From a checkpoint of a small transformer trained on Wikipedia: rotary positions, a variant of Muon for these matrices.
Each number is 500 + 50 x the weight over its row's rms, rounded and kept within 0 to 999. Layers, rows and columns count from 0. Numbers have three digits each. The size before them is the row's rms in percent of the matrix's.

# layer 3 attention key, 128x128, rms 0.166, rows 24-31, columns 0-127
123:483512543594608472503442459528474451445488464484366370450462579496562420527543589429566445571489521453575390526493455446523471526456525545477479568518488433504526407457470549498487467509517549530553595591490566536489505492482470474436490447507457470465557496536473480529573488602452557424472510567514489589474410503453513518550500561502541476477497441420486500464524474478532606498570
119:426538508586520455555503502498554488528575550578518531431488472455510429609488545511567532529447501523504590472483511577510485520509591528505468410490500472516634510433581548395565543558459469540511550539443505570466529498502411524585546400551535532468483468473558467482484580489542468484513481554571484467488516528488514482510497393390566460458561626498455449521480516558506538383476
114:565510489401488460402558489565552461499515465565541477524552439550556575483455527494442559564515516589397571553482560479496487513460568390533500564620537498528537533551472435571507511474382370587555497488547452506524562507516505528556506506521579513472496545564492477495463495494436508423553516468547619460437496470441549522495445542535530415492530574543487555494439470517509549416481
117:549479433420561579553492447491480474564456462534568566565486513563582484474469467570422491448599471598576509484452437591551540538452525448548509490519431498448531446491486441555575491467553521558474393505553511459456461499577446469506447425546513450555502437433526473433517483504515585460631462514532551520461539440461390513376445492508522418532526565508450492546443483506484491501505
122:513489492601577421486532406526558472459430521484489533496507512458475504461581519552503526552575410418538505553538503419570472578469457503473518461414489528580450433460451520525563559527428505559516489458471458481503538504497555471508550478592481421523489517528485419435473441565459501337463488554529475449408518460417587449499523539454530532587546413508466464526481546479467436392451
112:611475585501491489491488464519473604526421458517499503518518540520476537484406478429387477441416564491569513484393580434573449456461481566503563534496528472588512441541514614499548425482585464483541520591508490561491502496585482557435435500439444475539351469521543538485478497563492565430498487599463509554559515568462470485531492487463515554517519466512477521526565471468476510579578
117:565522444488436538487545530485547522443494586596499455429493499500438550575477552580467514496483582529531626481523558500443562538551463538522461469436446578523533465509471485567525477503571522525586430420536655588484427447465571510543561546562473479482468546400516516484518390447508579425542475534471444462549476511505457470485565596504488548520406487528529561494475452525503551447484
118:512471538560515503552601550441377474525492474560435494488469417537550521506490466444496559508456517563523450559512407520593471628504546483487598464484475476603541444453581574514454568450495464576483418481502470463510454443502390538580576476482471551557503489383496486454567548405500540448534543499468506382508497485499477405462509472478433474474423492519519419497489523525487560489474
# layer 3 attention query, 128x128, rms 0.16, rows 25-31, columns 0-127
126:462493458588442502492506465491492394531471474475451522556521505474479460569543463570551460448489482474529534553499502545529577586549361563477467485676547564469436567509530454433422427596561483483455524490522521557478567487515562467483457508565487471568505437568486504565576557491525574436551476573456441532515523520413543449534482558478462584579427470413523511482457448506511479509540
116:520506500544572456463524546536480544451543493446510502463488469491522409499483442423467608469459479443533607515525642543601495511621504560472513439613501447432469374450456531447485434624506488505432443469535456474458590434524470495476523482517586498494561483462484394546537534517486482505496528512431517460437511465571561509541507433466456533609526483494460548519459493477471406498473
105:454530477517456491429559589579532535496485430432432583525532346482527518535487457506512526439537491518393495412496545470487455560516523529443424515579570551551474534555474483519594494477511559491465521557524466412516481427593490535553484551427592523475522495483493492545512453459467425462592461418511491437469556515507532427567412605516494549490437499535501507522472597439492574588523
127:480475528536519538496421558570459486546466582654550528522446524470483488568393554483555435495455472521510519471427515532484478430585460465530534600586523483485489497444492512462517477520565415478379481609427420551488568443430461450514606461561496470505480476447475424440526452531543483504471485436487587497476488501552468497492496505581528481488427452509458458389415468515518528536595
112:476463525480536459571526418534594423517503429422482432448584520521536479428567446570525443501497483554513425518512501529530488516418455543420557410456480452543553423457488492479437497436428484509501494496483459436523610500461444494558477505525504499437501517383470603484526538504468408540496529503525569408462454503446562544536541446499484599448540554526633505451479580454524444451584
117:497469552477512486485533486468410571524535469481531515530443496540544443486537495514435596450485493508460509442555502484543509457500464430434471446509488530460433520543415523531514529515445461489516469558595571538456453417457540467430541536520546497519574437474421426442469569538543513565386596552444411569423543529409513450460553498538448507535454511528536550469426424669434520458420
125:558503422490364447518528474493548478511524502398534484536510566435437519523565568555445509451472466460443469508527564471451462506538502486540440622543514533452494621440468533494516465489515396489489526499505510463384482521383511541532519540463598509483524488495478455507454520459563514558574440429487516560566449573449457470475412518419576591532468588562505553416572469530533539545500
# layer 3 attention value, 128x128, rms 0.17, rows 0-3, columns 0-127
094:509531514513350553422473516513540374499471511570492481527463557441500577532519554484456509399515496473567515473505536548501586473486497449536568528502507503453522465484526526479447459505373510422482443548498488539495557488561631516524566569567491517608441494380488472399507515555473530539588515563496564460511418511480422434476465494455455437542490421474548457499472550537512430410527
090:473454359461459476487475471426488461492545511474429463559509475516475505513452462458494458574535546379490595510610515469515504438566462496470535474470456562533454564433512511482499508528539451482475465455543458503512503565618610464519520517491446517521521457431508622472485534474463555460567439576494530544522460489486381502501464473456474551585424567469496510656430593422526476518475
089:434467484437441391648520533426414484492590539449436559414453510538487491433617557554515540511505531472470543470483462541487448543542521491508563520533437501474561576544555524505435501565557481540521458520525535476517392473499488495488475419493517603477490377498490432535487525469484463482500460390495467521517435388467531389547523528533512448532464465505593475481544468435495513403487
092:474482518382596491514483424453511494515485556477456479457438565444439536530478503487532533493565434542421485536539497490495528455538503380527439503470423570532511450499473522500446482468464530428578593512525530403453552549501555444592570522366514522506541456573525536417539475569534479581547599495439474529573447493465492464438494553539478536606493601531533512437537549532579461463557
# layer 3 attention output (transposed), 128x128, rms 0.324, rows 0-2, columns 0-127
093:449485496528533483440495479568547473526426413453451457460541540389444530472572581533421475518482412494557494531514514450518391491510451493587455442545492583497512531471487492514501597453557506500518463510500502424462449541535495437483324461482504467532525432576510474434456455586603441495561417573473479503467493457505450541410500534477538507562409499543583518576547496540517534591507
081:439476477437536467477534473615525517545544504445419437436480510551489451478499466482497474486546477544580411537541510438503503564511547525592440424530419455531504495554498512514488404428540461447449494537427482516435471414530490512547574555488440446523639528540456391439528423604568418527530541482487546450511502538544469419429474423460477457513566486516520448495576405591525494490489
090:456529493473481607483469528445540479543512461543525429541512449582473402421469482472596475480460574508602556438462526516515538542527453544541466578573608445459478513468512538465544484505560533574483467458488503446399530505542460497531503572532530542503444608508546586495604487565447533456562569478573469490540485472556518517519606459558510523450507605574496459490470530483358503565459